config.toml
n_layer = 15
d_model = 640
n_head = 10
n_kv_head = 10
head_dim = 64
d_mlp = 2560
vocab_size = 32000
activation = "gelu"
norm = "layernorm"
norm_place = "pre"
norm_eps = 1e-06
positions = "rope"
rope_base = 10000.0
rope_fraction = 0.25
qk_norm = false
attn_scale = 0.125
bias = "all"
tie_embeddings = false
parallel_block = true
init = "uniform"
init_std_qkv = 0.0177
init_std_o = 0.0177
init_std_up = 0.0177
init_std_down = 0.0
optimizer = "soap_variant"
lr = 0.00326
lr_mult_qkv = 0.5
beta1 = 0.95
beta2 = 0.95
lr_head = 0.0141
grad_clip = 1.0
warmup_steps = 200
schedule = "cos"
final_lr_fraction = 0.0
batch_tokens = 262144
seq_len = 512
doc_mask = true
train_tokens = 753700000
steps = 2876
dataset = "wikipedia_en"
Each number is 128 + 32 x the weight over its row's rms, rounded and kept within 0 to 255. Layers, rows and columns count from 0. Numbers have three digits each. The size before them is the row's rms in percent of the matrix's.

# layer 9 MLP down, 640x2560, rms 0.0681, rows 44-131, columns 2080-2239
098:146081139129097141159142161103094146178174149095113142119108166119126102122124157156165119184198118108228125123183139128064069087119123114107127104127097195137135182154116147108161112212146157108048133077148068126157124141124154172161179159127105139159079075120105152087098115162091107107135180132151185130105187069126186181153071124105070158139096154155162145162098176147111161108113144121104149201162144103202121185190103127058129167101117116124123176201106097125122126119164157
121:075112079181129148146099125148124104137143110167087142148112144128137135096165113127163128146079124182048145108135099114136071079216118084080169072104129140141095196130125133143161113124096085078128102147085160100135078164124149157078124142182123133142157134171160125120188149132133146147131114123118136185120098144151142144124142164173165166164135158154145165177139116183140169099112135147147155127133149108129148102146040155121196092124146123131134097106124149140146186158151162
101:106156182172085108177175154153103109143195169167121132144140148174140119132127136188114176088112173162148170202136136140180160118076098183102135147140154153130117151121094138092126104087086126158159122100152137085143133128102092105105108173155090084179097115116136082138111157098115133127184132150109104147135128195159126184132140174138160086128125127180156129105094192103096105145101173146134201075072153154098152102106099132104144164167149169167055147179124121104141109184145165
103:159176148065085053106120107126130134097094126161170115144106158161120166129075132158116139121123134197094101148166119171089125137130113133122166127135169128170123133103135158131151159149125115127133132172138156073163109131124154114108121131098125185153094130127103102141102154133176097093146174151130149204108113218093151126154181095078189101091103087104160096119142172140130131102151146079123144154109171159138109107126068124078168125114153158180125140143174098109100171130102117
101:166163133170174124134118059208113075071188141079097066144166142135135119185141143171058171139135131087111123075142115088148081105109201117145137136191166064142127122170122127119131100134084121131136084070126161189079157100090161042122139112073148166159157110167139139138186117147112136100088101145118140141116126107093226137100118147160137105122179123126079148051137130150155148171190174085103137140153107190197100150128145116127160173147103153104079116157149099080143097141156210
103:135183163180149153038161129089143082120151111180151119165092141083151106106142126122119181117135120176147097114128151118142158200129089119141119155121102144102143080157175078084151097113119083155184145121138099137184056180174103124083146119106154140119150099131077122117100200161145119091135116130124120142083139091157088142147085166139149202095184201124165144121131107079114124135141093177140175118166157101124200169132098139148146127133139124138162144101158183145186198138122079
105:115144139148221167143113189168118090136163171119119154194139124095155130088147136106165138157084143128137112113127154175109172130223140143092117117107134082185124113138150121107134172111143129205157146143168116147158134115048127183189084115060126108181145079138120115104128178150172092170181157173142115125144135117138131145115141101137175141110184127113155157150174178129121165202172131146134146111150168145118103146123144111174092140155127123156095119102133133179106119197153151
099:098109128180130092125164167133113091125102190083176156160124162134145133120162144130136154126082103168127159130118173108127144129151109158170165105117133092173118130139144129117144160146134198109054106133169150101129094123205135170192127090136107101154056067128150148058169155096126124152156143166146147152130182189143179084128124170138159137100129108190131109066119098105153147153095137157091156122192072080121189127106125078115129146099090153119168129171124125130086113130119113
099:115163129112146047158163110059120203121184133110162128169094124194123135110116142194144091099103100076118105110147086122159099168174159132182130161150156087111117132073155127105136186152188103129136141154172187130135184109173144134137075164097148090156119166131062147097128151156172133142144169126110142182144183112160105162145176072116154150146146113058125130153152173170154197148160140141093142123178107124155078103121182151137139167125112159165132114130128170147123135138114122
098:115099118098174153090166092177096098037095119092161075127089172158099125100115143102102161142144117133179152126142151180098177182114158149146125104073104154199137104129169126178151138106133117101167143177091100178174121157114093181129097185099103149112125071132153095149135083126101107076117140089119122183122110123115137177112059140081074139166102164151135095161105133127106129116121138119150200163090139151155109127147173150133106161122117163072086117098099166190166139125139172
100:123072206161142150073116145123125104148111103128054074096094100085120126141134164156172172122089132152059092064113101146087111130131121131106156068118128130081062096086095096090119161153150133148140101108102106099083123122123066106096146070088166150152131095127120035179081200124083070175100136168115152134146136127154149133135081159129130116094143131153069122138190156061123117086184174136205087175201088117141092136140120165152164151124160168129128178115149214157159141135112083
099:157108133094154136068156173139116171147103101155148118147151146117141146115184103118101107180142097141076118123136087145084146102159145190130139171117129131130080121104196132107148110143159146109148154137081138092120074125169124071143103170142100159153123122077143092153151051068050112127142116136127158173100112089166098160106124118197091137139055178137160117147152142136131123117183128220181139074133148142082128157093123118120155198140116212159171105119099202164124117144119108
097:143123085089123128145077102152128111116058136078136132091138159093138116050130136102133063075086136133074124124072115111085125155116123090105118168152148121084160117146168136130162124113127130126145112088128076127118121099153132136146130076204186137158116113117127115138122135139119125128134095120122144179123104137141132115075098143123122055103144095120152140077155112225168084138143107166121070113091160144142090159099202163200143116113176161179147113074140162120108076118118123
104:182138109185135119165136114138118116168116164120145147132127075164170094071125103147109157084183110182093064124117150098148176113168094162136158166163105126155110161165104121149123099161105144141170078150118148113105116172181168081118175166133101139173126112141099109178162122147143174119129120182169082169142140163152126159104147153128103118092129161081109157121135110147132140157164168107095147069101174126178146138058184097107104182153138119192141099138106084174134192155173170
101:114110113152136124163090101089220137161120174093116142160151143156147135104159131079117154114101130130150085086141122167114144181103189107157138085118103096145133120145132065210120148140152117113165144120147137185140127222154149167109165076104064140107118093168071142109126130193142150115166069108084135134082198139158128125128083117156122109119115174090155094064149149112154099072173055107147161140124133126115183148148126129145173157150173103179180154115142107143159145170189149
096:164100154167177095065077139198089071150136119174093089148125158045111104142121122156133062096145137123126079193096093072143138123082075157098104120076154095143121117079140131146145079111157128091113129139082110136137096066149067057179126149091078066123128223106159120107142140077110151156108105092104112142134098118131101099103138116116116118215131148097120102032105080156135116164068139147135127120088112132130131140156157102123168147067137046179136183096190128124196165160179124
102:106163131137016122130163131105129167109125104129092145115083086150055135141133170133171076162154077107154187105119038125120091122165154147170162145153140167157122105135191096073165116145203087100135122129116065148143098103169171093104106213115107100186124153126205121123118149090074090120138120163104146096151113148124106144160092061101115158095133154089104150172139097138080160085088139145122106150217160124101121135110103131093169101160167141152126107128145170081108142112126115
102:152141127076127093110139186170077156159075158098127149120083148182108127125126123172035082153080141151179160103087081108072093124141123096121156144123127182124132134193177105165093101155184136114150185091089048142052152138061129160098093116172122149136134055118127080112129113083144110137114132130117157126115124210167148126141133193134154111124130127130094086196150119121028079130121101150103128163128044147138088071116097092134128141152132113107093143163118151122132121111104060
100:140105142161172124119061150136132084053130143129113136162205127132163102121187175134165062115131242171108138126112125052160121178171155194070168151144123125152123116147094097120134121119169117102086168115123126118153106089090206139127134135123139055137111136138156115109066138148133167165146074172166132165106133113145171161079144135111180126166111135088102125078103146158115115090089057154147086102086160118166158180139071118115172101093118132162155157137137108108088154117085127
099:113138102175106183135144136076123091105149049134159117145144115122139145132090191156157119167091107081117110113098128139131130119149108128184161141116076117101170092143124110162099126093113073125113190133122131161155130105147120172087147143109105197105138163164122176167141160165131118095119144134124192088117122131114109091168152150104177198139117118202142093123105089103144136180089108138141157081147139135134105146112161122152161181144089064142145137185154169108201147054173141
102:136166192127129106119187186069201121161046148154159080066107101125130097143114134129213127134126159168123154127109149099125114111098053159104122161099128109072180107120149096125145114091093097127194100126100123117069085090118130109173149116103144159080174129164129144120138175108114128140091063114140209111152135047180119102149112130127131084164116172098166145133133136090107084148110121121136131139064135209167189131080123172121106072109122115132143049069137132097132098140105056
097:106150112142092104069083101107137143168157130135081129117144148199078103147125117051142190119112103119153123107154096073107159117171149140179095163124180096154136162128093162177166114123142096126097126157161149207088106084140147177148110099092109141185131164130150155185091120155141129168116128156166114150082210097079081174094159104109145138154135106101141097143216124125149165115137137145126126139098196057124085124149114084131173163138167115144158134120137135048133159067145107
100:134107121122114118095107157094161165072128153122144103121102150126111153135174142107112063130136118128131145072171133114096086121153091063141149113136149145098191096122141146117191169088105044095100116154069148048122098084144078167129196125157145112142090123118121114177133164147129110106148136098145146125092104104147140107135154124092090165100171114104131144059097109059162134133106160078074127117184121092069122058127118116114167156178114129091170118149147102128123128103169064
097:121152113124119170065128062083141093104108101168172140167108121078161176154150128149059122123146197155130175163122070106149201081061160145098107137105148155140076114133090084143168156118128132164132077133123136142129115107135138112160130094142095129119127148139172137162064126109199122100081108136142203133146108108191139125122139133136158138146117193096088116157176078020127158124097181098125113110131045189129097164152091156099165121126188107172132087122146122107171117124156135
102:072108176158143093148176106152133121108144108135127140107132115102160177114151096121144123104140071121116210091145155139088108111107098167150172138117102221144087166122122154112131141125151154125122126134175134096105119111121086110118142141162123161108103097127135109095094134123136072143200131104101107122112134121117104200174061175055129173104062125145156074142134157106130150056089070168087150170100171136099160130159135099146092184152075092098118187113179133144130067113101167
098:146121114137103132066108121124071091157080144103173142091065092137128129154132163106155131123145221106136134084130099147152152091130073141143102127044155159108207152143100170116172166140140163121179119148113129125109091069145142070139162152147136186118097106118148099087120136103223104158104176120126082136091133124076124088181158174158139122094105114140077152102135181137134051148098128199172167152133099121116122123130102059079130171146124094084106181143126102114154081134161139
100:154124116138159054148162109103171135060082125141188173112122127192121165063130130203106135216134093142065092130126132134136137102123139112127212138102149148164171117195089161101146169062091130129123125145109119128093106090146143138148158153137094135170115102121122148173124141125180114123171131170087170114088129140135142128124122130172137132150101132027139133110128073150130130141168136149102109155146109113135191146180092153143156216177106086091164052089154128115120094143185159
102:113155154145123091122145083108128148153072136155160162131105108123198108093164142115116112101050106152084142177076107080080116195178079175038100120145132116145151120097162152154136154152131154153136100102088097106149115123137081032163080137083158085111146107121130114154169101155119167130086114124117095142102069100095092187080091151169144122101121173125145089083100098145157084111098187147131085112116098113118099099115072030133130089139105150180142175124096216081161143146176118
101:175142137095142153147120095074150167127173129121149140101132110150124161125111151111192113093150086091103178094128083075116070150131134124095127134143107144143191146120176159119105089198161155202110121129125138169117160127083150142112142098086152116154113075150090106106117162112169151114118153100132164097108134185127139138084169170127111120169160134176168151117172171152108164082068164124246151207074104137105115130160199124117149205152141142112093133109129069105071087090098190
097:107118041151168031125114199145124116149150119083170152168091146106173198100144130211132080098127126099156230117129085121089129131126106111131124106140155143119102113135071131133163142080145174123116119190111131126090146109124107108083147090127106116165129114129145098139144153118096136076154115124129112129137132097079148194128132099183132187130125202113154135099157115134149072075143086085156184143152142137149102165102099091145124098116090151082113107124149122123105103148137178
102:103132124059139085102112082115081126086116130100096141126154137151043148039133134138110122134138118095160177110087184130106042130156149153079116111084131177136155111142135142156124125129121125133162188132119081108117141172108137102132069054156119153061090119178159119114153051099103094129090124129105156093069190125127106107113036145167179126115149099224167106148101078094144136154130154082049096100136134131101132090189085098121107121142153092091111098144080157165131105106153072
102:137159107205125116114121098143135089161185118165116069158147199112153148183106141068144091145097134081097168121091159141138116152113085152155110155146114115123161138107127202151191141138105127092104140166093109185089104130153155133130153084129117099136128200089079103113138076079173048162106204114104097170108157124064140165095081104109111159170134096160106172110156146104197093119110136114157172110133093121176142143183190131111136103158129178110145104145087110109148163102133079
101:109117132125130097108130155132092110074101127127119172155131146070111154115115142095070161107085095098086100137175127096093091149175156117109107092088124126144146134174114153145137096092151072071130107158155118191147140191137075119036061126084132129116095135115127155141163100154142087152102105129110123064113078150117134185138191131108118144175124124189151167122145125137097097155094093101128090098150140112135126157120087131128197161128130189086112048119119133082122135153151151
098:093114117116138136110147118110136105175117153147139125150133150135146136194158093198106090106137085075151113155101063118111105138132150092096100123117168155093152093120151120147185169149119124077094089150166157170120143149127091153118111120133081151118101102177150092093114117132154123110119159131097079157141133132105102115139142149099104155172112175107140113146135047156085108118096161122119080181165118119121156107119208176098106143133224190096137130104162128162130124111144072
099:121117182121181139144170207112144110130091140065150157167142123075148140191153169160137102170126127150165091083109074110058177123116185114151181140091168122106131167137102095166117102092125115130122100134162116121094169186142126145171192169097129117146084159170107167116096162138115125118098166135156125160151149166161119184115070157100138047167160132082129156092107126106104167092152128108172119113157135133147138130152188101125129132119185155115115098168091089154096134117142168
098:134106119127216098087129198124112135086169190135130076121089093147148100127159084151099128102078170101174126212126126085120121096115079194103148195121142093174139121087122104112130125108122104157083083148100163109167148154071112098174099109080203159084115129089139099095161121143110097102137132106128109172145137095075121151138110122135120167133106125152115101148127095151136110164083164145140128088150119176126131116125170109101173125061140110140104052145131139162060176178114129
096:158142093112156159104124147100173131184166115106141099153129138118092160098117094125097115121101116112122144198152127157167109141078163144098174141153108173140173180064127142112117149127120101157117142129167151118202212129111089153129196154116104164115151106073141107163124085110154163181118101114088166122164120121132115136124114144209133113131198161104143125161110104136148148092112200134130107137197125135129141109143114049170128107094154113120098170128147089137140122186117081
101:139096079142161172052140061133148076100167148172136114188141132171134125151105111120195155111177165163123119100156099064103158155089144097136168119185165078086132156143112151112143121071099113105148138127143170128114089082182093199101133156094074168136110146123158139158140127136131160080091172120169128089073110137214130122105152117157074065119124078131135128134091125177194119118111151129168136097185025135163137081175129141187136179128072098142156094129083075184115098142104125
098:115181116146152121110122124163110161142170116132091126179047079183150122124180176153140096143102137117101134173139162129115100110184097114108168096143118109172151111105239113108145161108089136110092123143130189128095161139110111036154137085116079135136168171090113128184151153176145180143159071167144183144079153086151135083163133096106119113158120066132131138171143088155165153077151144112142138055148120135114126102126104160162175118128151188144092078129173128151135127110151173
115:128147140098126102117115178146136124139140102124123165113120112127163063170182141084087073086162092129196096139130080115150146102174098190180173203123076131111123151212058098155105136183173127177114157140096147088134148126124096123079182104120103181155137124180153186129161160151132119144116133149090119102102167088146091138139116097123147161102119111106131134206129095076104098112133114032076108126157104145105137139136090187126137164050095074117185142151158129127095120142118094
100:147098131100146091135055111173101123130129162125082101153079124112093134121098159143108072116062111135142186119103172166090096139109124155147094150123116147164069115078144118108143137143163142106189134093128108151114172131130133179134143092132151168139104165139162099151142142115133121101116145113119190141108127115178101125139170113113151163197150056125149130137107096111103131093163121153137141115099129093145117123108115146120100111103120098161083145116108143142143150125177100
099:180092124144066186146118192149112136123118119137115147148133130130147089081136113063122145119160093095106066140133157131106154079085113160103077139086128125121118169121152120118136110106161117103131111083114100131095151161166109129153121087136182119127131066124039156144160144139153072127150137063121160137086099123196130116149166132134127157207123160159125161082180085149151101107070119125097168151084141135167107153154090156129123099118089089089120139125121110095127114157139132
098:163079111140121105129102141128134105157167103167175034125100100092081162124168066131110171179141132091111163109155144113178134102106157140120107139109080131122103119157170133169167136151140107088149110127153134115119106087147131127143161095144113160145176063122134131116121123134078075097147075127137110121165118133154145110145140162104138169108171071129122122113074082182145201078154180144107112123157126170177084148111177108138139072089120173138121166148124178165132135147114158
100:177109102169126153092161172115117124159094112183070126105144153109149094105114123123170136094118139157136107080111094111158140125115138160144069150164129180088153096138134099169108161166055113112160160123121135165171146098124150132115136093188071122131102117173151115121116119144146145153127122116142102144089107140057104101174147119152175149146186161114126154121110119113132090116144116127133203148134141147125127238159141133122192150130161134160140118123122109155096134108084092
098:065100109105153207108184119103148113086105134122105181096075121158127153138142179144049112111163196148136147132144139185085100123135086120061108113147154175081143156114117108129117119192093096071120133129096079102111190192117073074080158130085172112050135088149130102117153107119120127126100118123076115169127172114138187092127154148165130164131130074156139161099146136092092141147148119081106174116171172145117150188090123148158163123135119131109102152155117128170112129170128059
103:174155139092121149137087158131166112191116154160117039174093131134150098121124105113182115185123155185147132135127113135128209154137114102109110164113154126119178120157076137131122128132164144136147107119166162156126079086126143075178208137134056166066134126156121165133142061112152172106147130144053122069078068133136148099150125138122128112074147114062171132076112132142147111141144067161151142170128020118114094123126133154071165150078113139154132139128101170131151142146141178
101:112121126128146112116133137212096096171148146088118100110141115133140104098073161153092073118152111148025160131104142193121152100145143170058115132122155112151193137148191096121139180155125158099170121183108170169122209143125120152165104091170111109170176103141136115113164168117155150136113096101145154106162102185147117125190104138112096127117119107098115123238160153097137150129169112079151171109071164160130110126123083141103098134148144126080125195079089125125129145080104099
100:136114098112089116151136171110140155120150122124037088133095113065117155148113157133217085102102106101068176127111150141167072128152101146097132137139132135115097108125099196094160195102152142127160126145153109128139131161076139099157093086100070114108156117119124114153107144180106195168117101114117138124137112168094105093175076088083112175140127147175186090074127103147147086119122109123133187125095117119150153112115147129130127130086114135156162149089119178159121129087119161
101:110163142199141094159082165086144129098139129145113134109119157115137131089130121192155126079152129138198161099084091111130154130154125113098070131165182076059119180163178195088157099115147119142139170170128119123096161168185091109153141104093160156117057187088166112117166116115137110131133153148081094089104155158144138125140081087174131154125169130140119179130092178105132114152153137153093135142200137167140180095131151129110100105154168146154111189143074142150069141161111145
098:162104082163072192162141088101085133211140132133123117095122115102143123087200071173172157193086160154139172059152104106129149081092143117146112127130147131148067100157102113152128119197146147139108104086137142110123171108104089178092100146120130178129104139113084085161155096138076072136121164071213129103128113146069119085132096120122131133127092145089132140188191108112123139136139155104156149157217179116123131101164156154198092131122179130064151123116098143166190143170148094
100:146176136125162123078179141111080109115098106087150114163152132097097211179139115097111068172132164073129141154110071101169056118187124184126194118201167120167171162209161179130082120113057108198137142107112074191166135145165151181140160084099168152175097165122140147136126085091089078084135153097174149102165156090089102144152160143128109189108116081121119129117109092169079112145092167062224132140118137115139101128166121140099132104163099112076159158117127140107147188141103116
098:183180150133095114093094147149113108163144129105155199152106080107176159096061108053165162130155120125087102131144068094214092142147116102141147125153113172135140036150136101177161152121087166150120131118147139141143111108072124151136142114148117150153059137173142073150074075178143164146156163141178131156129151113149131125093144134124161152143169102174092115140110115183118166103107101117177144155142142128141179193121159187141131137129172129134142100099102169179099092125100138
098:133186113123140129108106153102135115145110096118147148148100151097225097089125153150123109115104101152130090124104107088129097128103110160176090142050180120154142110134084134128140124123147136083118103127125090067134142134159166104177140132167156168100144121098078147116155056130081129166113114212107135150176143107164151122079105102140116108139174078152125145165155154024136114119109077110110158091086159144224111127099107086096180097136142185171070155151119143111096123132137107
101:183151165084102169101136114102099085146157106140124140159156146139137155137095082185146089236194161147163122173117137101082084068168134154061146154107160124134137118139119134090136100107135138145139141111106151164136126115173127162077166168118138194034170178152132089117223172078158110141116185117092090113122149137117124148126140145121131124107168087168155141128164189109187101099123079139175104130137086135149080159128143113114129151171043146136142135164129171120136152136113150
099:164102132150081187115172066149158137151155152085076114136172170117138117134094097125120159078049177139104137137102069119181101151117171119110118111131092158172133145197104148179179147110094217166125132126126078148137162102052154109138092066101161107151129124127193191107117124168119140130049090198047101080154092148155206125117068106175096084123142099060181165062120128088122130111139107130117138178143165143145099112115127141118146094120240139127163177142126121093136109142175162
098:123117134161118209098153073098157121116126088099115156164138089092118165171151158089116093097118142181066096095188108084128155114127123168131100139144170103125108196121120074115132180121132074118151096103143123200164072086192155091141130163083130099085135060113047105118100136101126119085141102106105118223093173141144102126120107123132188116165129147112123195147240124130097170143077098097156106136129178132119144183139131191186133092136163142153133123145130094085122090172163165
099:107134079162141171127175159177139175060116163097102127149113121154210143126131171172109177147156173147143132149123123103132144133167148192158103119124155122066115094114120150176107095114165150136133096172147115116146182105157113146135161081171150118171120076136127157158095103178143085177152112128140124146119165112116171153161113101035111063110115112005132180099164095161154111169127083145153086152113164195184128163059147122091099116137145066137125121058167113141120168114155160
098:123176094143101170160107135113140117090117150128168108111140075145164177114111055086137197126156163166121055093091124092149131192186121176062121129085109117089125094110066097183110154131136119074111093106112142143117138113121090179149078145149133145113111124076133157072086114099156093205108144146121124096145099191113098127168118115134150133147127116097128136092095125131136199115142113098099068127069110079129125090116137163097099119085100068189111124120163073156124162104162156
099:190198117145095103128093060061168167143172127055130153132115132152195142148056115154154118166124175154118104174158094126084101127106163119150115119125155118087131119157186155073131094176113133102092110041065110143119178110120200110156177127139171107171130137043101123147132117096158140117088141181157102162024103103245188120105132181162167097115162108128088165115105142136133218153169115162140150184133065137145130167078183120137120188121087143132141138171139112136137142121123108
102:134169109152102083107130131080114122117150187162112100115134094160160103140108167164119139092170180121124121036150169104122162078076139105161083090156177056158096116139182116132109098087146138131142135112144120111083122117118137061205113132144142144127077096092152150174116126122161178220123104123122132205119114147134164142153116079125158178049194198107111118110162132117137112099054109133111131112130151128166120160158152130161139069095198136110133183153144133122092147144156113
110:100116161099151089174131175121122126158096150095130102120178120147098141168078083139147134215122159136073154163165133179114167158099125152105168111154113047126135151084152097193201169113151117078138172157045136138108112092125100179164184115090117145111193135106113163186072154162105095145160150121154144124135092122106115151146111160063160148127087141137131165128170101136163154145208136122117128179135150083133163102163126119189104076142168166131100122131159109104157189112116111
100:095181133106127175184157157120108124145075078104103128112125150100147141127141133077141145115134104103143153079121160069134113167119127060091067157102154138111143130104167178137132130169156094163131172133124100118100135125129206100091159080146181156145168086128150147121138130147176084113079139139117091133100197140168135153154138145108082097106161071115106125196122107151143134187091153070118111172095120115131109111131193073126114152123100133129159082153094146115114171110132143
097:154066096134107055148166142143164138082112119119163083140102106202094119177154154111114093150136118075083124119152123130075107082088149106093097148128128158163095152153121149105129131206178098106116121136146159085129089140156117115174067132104172156106071125101120083096185188140102154112158103160129113127151110126150086141111147102146116075188116145078108115152103148106130127136063068092162090132131092102076169185165156169148054123088163089126091077125072118138105139111110140
099:082143102074118173135119104071106103140092152099132080115131077150152153192063123085171080157165116086144127096095115159183060114096115129163111121157153181127060154105159140105165081147135110122092066186118074175157092121126142099130199165172169152107112148117181080147067063105157109161109158131117098132119127192136072136136099135132172091139154142124098133114181076136088162060114132173139175134146155114113107108115145188136198102079153161082168131139075160047180118054136162
098:103133103129138124041057097151121115157087094163148137159044115181196088065137143065127132150130146152128208152135130065073153149093116111080083098053136164159128171130145125113155113102095141159171148115134139177101127097100127058141171124112131118144070086146119114061156073087069080174108116112062128170105139093108088130161076154127154123097151110160150124155107092186158136157086085112170118172112045069116144133099157146154137116124180150088155076129124133060118185117129137
103:078118175174206147162156214103136130133127092081134149153139112130150143097091188045105122126115093122134068151137135194110141092167145078081174148120108185085176136199099092081112210169108128118164137081146170133138129078174171136119116137127148109070095114134139152157213145174128144112092124125104139125073168115150182112110119161171139125099107082118137166165166137150103139165182102089134146150136111094106138135152144105101113129125196121163140108111146101119120140116184179
098:121127085112075144106100162115164071108102130086132139114133137099104128084100098104057102084147148053127124136121151106135134103131172091185174155152102110102210066189112152172144156166133116081105064095206076160088169132132123087111152137120129105074144135115122090142113127138145138084160123131111115139097079071157142097137094087115101158110109145176156100155125139118148174155087160176095106064136164113116132072107121143203132051182131158089125127069109111125131087168082141
097:140129151184069120073100087084177153111172138136115114180103149077067160179138157166153099143121123121167113168169161138145134090199105114154103088096108085108136167126160121113111162160140186127163108110166093126147075147086173142165116103124069136092126130118155144158151146138195168126161103170082178135136110086191148112101154144092092126135192140119126121099133086127131118096152101102099156136140138049142199143137138142106071120105113039149143153169123141110105180200108141
101:163160135151109150182128094082109143116147159121134077095119049061076129174120169179103161131106075148145184149109121128135131153147173150148098111145112147095128192190129147152138102147129102175147124200161153168134150088120138131116088124148118158129085131128101139144107171118174152116133150137154093157129095072102123166208075147151138149116147144156123120115128156148157088137179085125135132124122120161151091108150116186104164144092135211069084093106100108157162188159150145
100:091127149126157076128131115140151145122126129090089094147096057139183113148190172115112088129120142113145107072132129209078113132139108099110108088144134071181117156109107124127179078151147116149121204091155031128120147094143161200129176094096131151094081144123155117143139139156109127164158165106149107139166096104040119183158052175065093134113157157141129171163140168162182145140094112096092143083058155099126071064105089201091173112136150146131092153154141144143189188155148135
098:104161227161090116119069110120149115125090137135122116147106136160131138124109083125128119113106172134138156101123153162107095142142095134133138145122123108137149084093149147178095083114210084137125078098138137083097135118122143118146182100079119109138145124114112159111095098109133131148143134127181102120122109129081161157137155073099233136116123090146168141172098147081149134113159138200115176075078142125141138101081148124080141118133160118143103123168153146105090096141106140
101:140118174119153114159163090210096143136153131132142190133158139142138148129128140131167176155127146185110095102101135187151101120137137104110130121129121140121094096117127142110134110096160150175158157135180112118125161156124086160129234107156112112100159083161114202128120066153205154144202119087116150174142143127114139158068152109090094187101167116184128161107189163100171141132124142085108178116196118140138060096194158067073178167198175149119121200129154104114138107150113141
098:161089109123120092118102165140119124136116136085117124082160103145066114144158090080020140096114056090178085148159112065132143153085133153093080112136123118089142130124158153136142137070078127137094125123080149169172185168145151136142023100135154169116178189102175134096160153124109175112080128094105122141126157195128097162178132096155147062125067141174149129097097118117131063133134154111105079106172125158117102079162125126120198148131165148133136141100090128109159124153113089
098:080122164146076103159111148208104137094104089139094170173119167082127146091108132132132049081188135138130090094162142138142140113149086076128109175135131081108184159114175154106114123140165094169099165099168107096119165161119112134182149101127148172075122165144090148108148149146111100172165163203181178161087135146121157119122103101133233144124115126155188107135070091152082126155095152100138122131114086126163173080133133130134096122178157158135137152169158083122155117111146174
096:149097213173178122133198120143122102114074134101141104141145182084195109205137096144085121077169145150094121146109147118076127141174124136138081149156137164134198144121178122065141155146156130124119114126117120141105111068133129098163143073169137055033130128102175105149106102109154131083136098180117094116165179106150111135120158156114153078153088143159095118091111073060135101126161153184107116165077140091146146114139147099136094135221089101173131166171091101131111173127159178
097:103122105119140113108145204148153140069108130078101069095133136145097098086132110060176105117131144098097130054195070097135079109095129178110147080108134137096164125093180142164117132155139125097086155164107136111125155152119154134155139115072143166072143142095159128160065129138189127115103118134082146151056138120105105134132137161123105118043088154123159143162115099142114139125148160117113136152091113132107063138132144060143107106152150063135167126187145093076124156160187134
100:134148173116167094121059107106169131097185088063087119161120146170082132159156142127113079129102139114159115153109089123097106153147138119148121143151124103155149117104097152144132101131096120158124143140193132079170125156109141167091135068143125083114137193138145122103041092106098135075120154113163123102105117091133167097097094158078097136085163107122169184114166165117109123170154127162113097095139184161066158200078073145147105113143114121234156142146075080148139141120104098
099:118118163096092170163147096119115122143109064117134109094091168128156094077101111134136080081140128122107172081133171081098107093146065128102144132116115193104151099176157130133154165122179163067146126137088110147119115066120164143150125124110170120132102130118107108140069083137110118129140088133135130173075139078115144166108145174089183091136157147144124167131113052110117105107138179144132160138087162120095062115131133144144142172059137101121145181147122084112168149158131109
097:098182143127126131115160200170103150144116119136117178071151064111163152131179115208115094133048086137078177166121188133166173095154136122145139186121128165101107113203142110114142167111151139140117136187140088155165187135101083187135101129173121104115124088077117090144120138107119094142188136191155182162067046147165176105141180156170176119193070085146116105205071118108089135142096130174138119134138106155135107181188166102104150099126110173129119103106127116134121146083133060
100:101133154065175081134121125166117132146097132108146118148108164171096127103118123086189105108147105131106176123115105144119145134133067082125120167185185098140148198141136132165088137087190133116151107144063115145078100147062087045063106115128108147075062080139172143167132130098139131207106109114105084101081187160161161140149151168142103123120169149168125123145144111099133146149112078087162144177186107129130190154182116118143186113154109090157096111112083104151133107172156107
101:122168161119155114136114186106101096098146123132158106144077135183111218082116118042120115137071127115144188109255128141138123087150130075187139119152114140186100110121150073119131160201148127049070196148122155124069143098165083095160129148142130094122154118084144155108089159127126091107103125118149160113151108077168143155138119083184134172128111130146119174089130166168105149143183141138098116152126105176173108174095136104154128093117101105180107151134106109102103136121158121
105:108117124131140150108106184146182111145117213047129159200117159164160123136179119112167067119172166155150123110138147150132114134091129151078167122088080130142135125110184051107142225131131114185138116127151093108119173137140164138153105151217143076123109140146149100140074160039098119104128153102112181106071159120156106136162083146192137140167161147112119110154093111140123166196135130150132168162112151136092162120088160178134177063137128094125163123137118117105179150128116134
098:140150098146134098142111150120136118172091179046108104106128113118203133159067161163080069113072136126104134108152093120123089155169168180113115136129222059131142128111146106110085123097243162141102109099093140178138125136143132175124102113125138121129114139162170138125097101130108148076108161152092163111132189098083162179091153164109065130137175148173106121163127102058162142126140083166140134151121129139179135110137124145117164139152141167134134091082168124103143102145120150
102:145139149148063140109081086103103071121159167101079073110122124055115135140077158164136102084085138117109163137140149081143151089132122106160171117147089134082087116076191152121120161173126196103128096174106062157154110067137126165132178161179105111130100126137159118116068107113127080100154092089180181064123094106084140157153092121144163153121132109114078100118149086109106113100131100161149124156131175124094072128140116136129118164076116087160117190131096137139146121126110119
100:142163136108176142136126100129132122101140110146107140083123120158152171126127108132080108138116122152130131124158090091142117131129110078133141144149166044149129149189096138158121154150145132124101149118111074085140077141058128150140158155079126139138141125162125096103154146110094155090128183110066106160110147152075104155095139138190114147073113137165131116095149118126087106158136125043138116107098116109142115169100129066183170155123155136161131127136137135120167162090126125
102:156141116086131123181143186182094158148144147101142147127083076152138103102106196116107119141141132128153083177157101164140187138176093150066103180142163173158163142164061191125073136095160098130145132153153106098159126125184169140107085177094111090140185110199097126092161113208099126135152073106253120167146149134129126126208147116152145140134172112136195158118164123139151168188163116091158115185125116147125121166180103089167088106145147131166210157208168096199078138140189100
098:163042151154126147123147124060164105113111160092154121134119135120124087152130162120095125084104108130164095163134135144168209124128119166073141110118151072090113151126096165132135138139093107100116196109117156176145191129207176130119089110126109118048129165098119138123144146160155181083111126078125114131167065189139140135090066121137110123178139111098122113147137125085170145105121153145138130175164129160106178169126125134138126105125141124114128126078099136127099152092205077
100:145134161172141107123117109059122113142121127118156123171155157144162073118125170162169066119070154114153101084105166196159070159139052120156096076123103056070116129080126127189149158101138079118132119093128112123125112127161100169091113081126138146092134122123131095133220137136125098083154111066139051112125208089131118153134162148147148090088143105128112101150101069117130152164124139177184120031152114120119075118104157106104138173161171152085099171139105255138129150149144153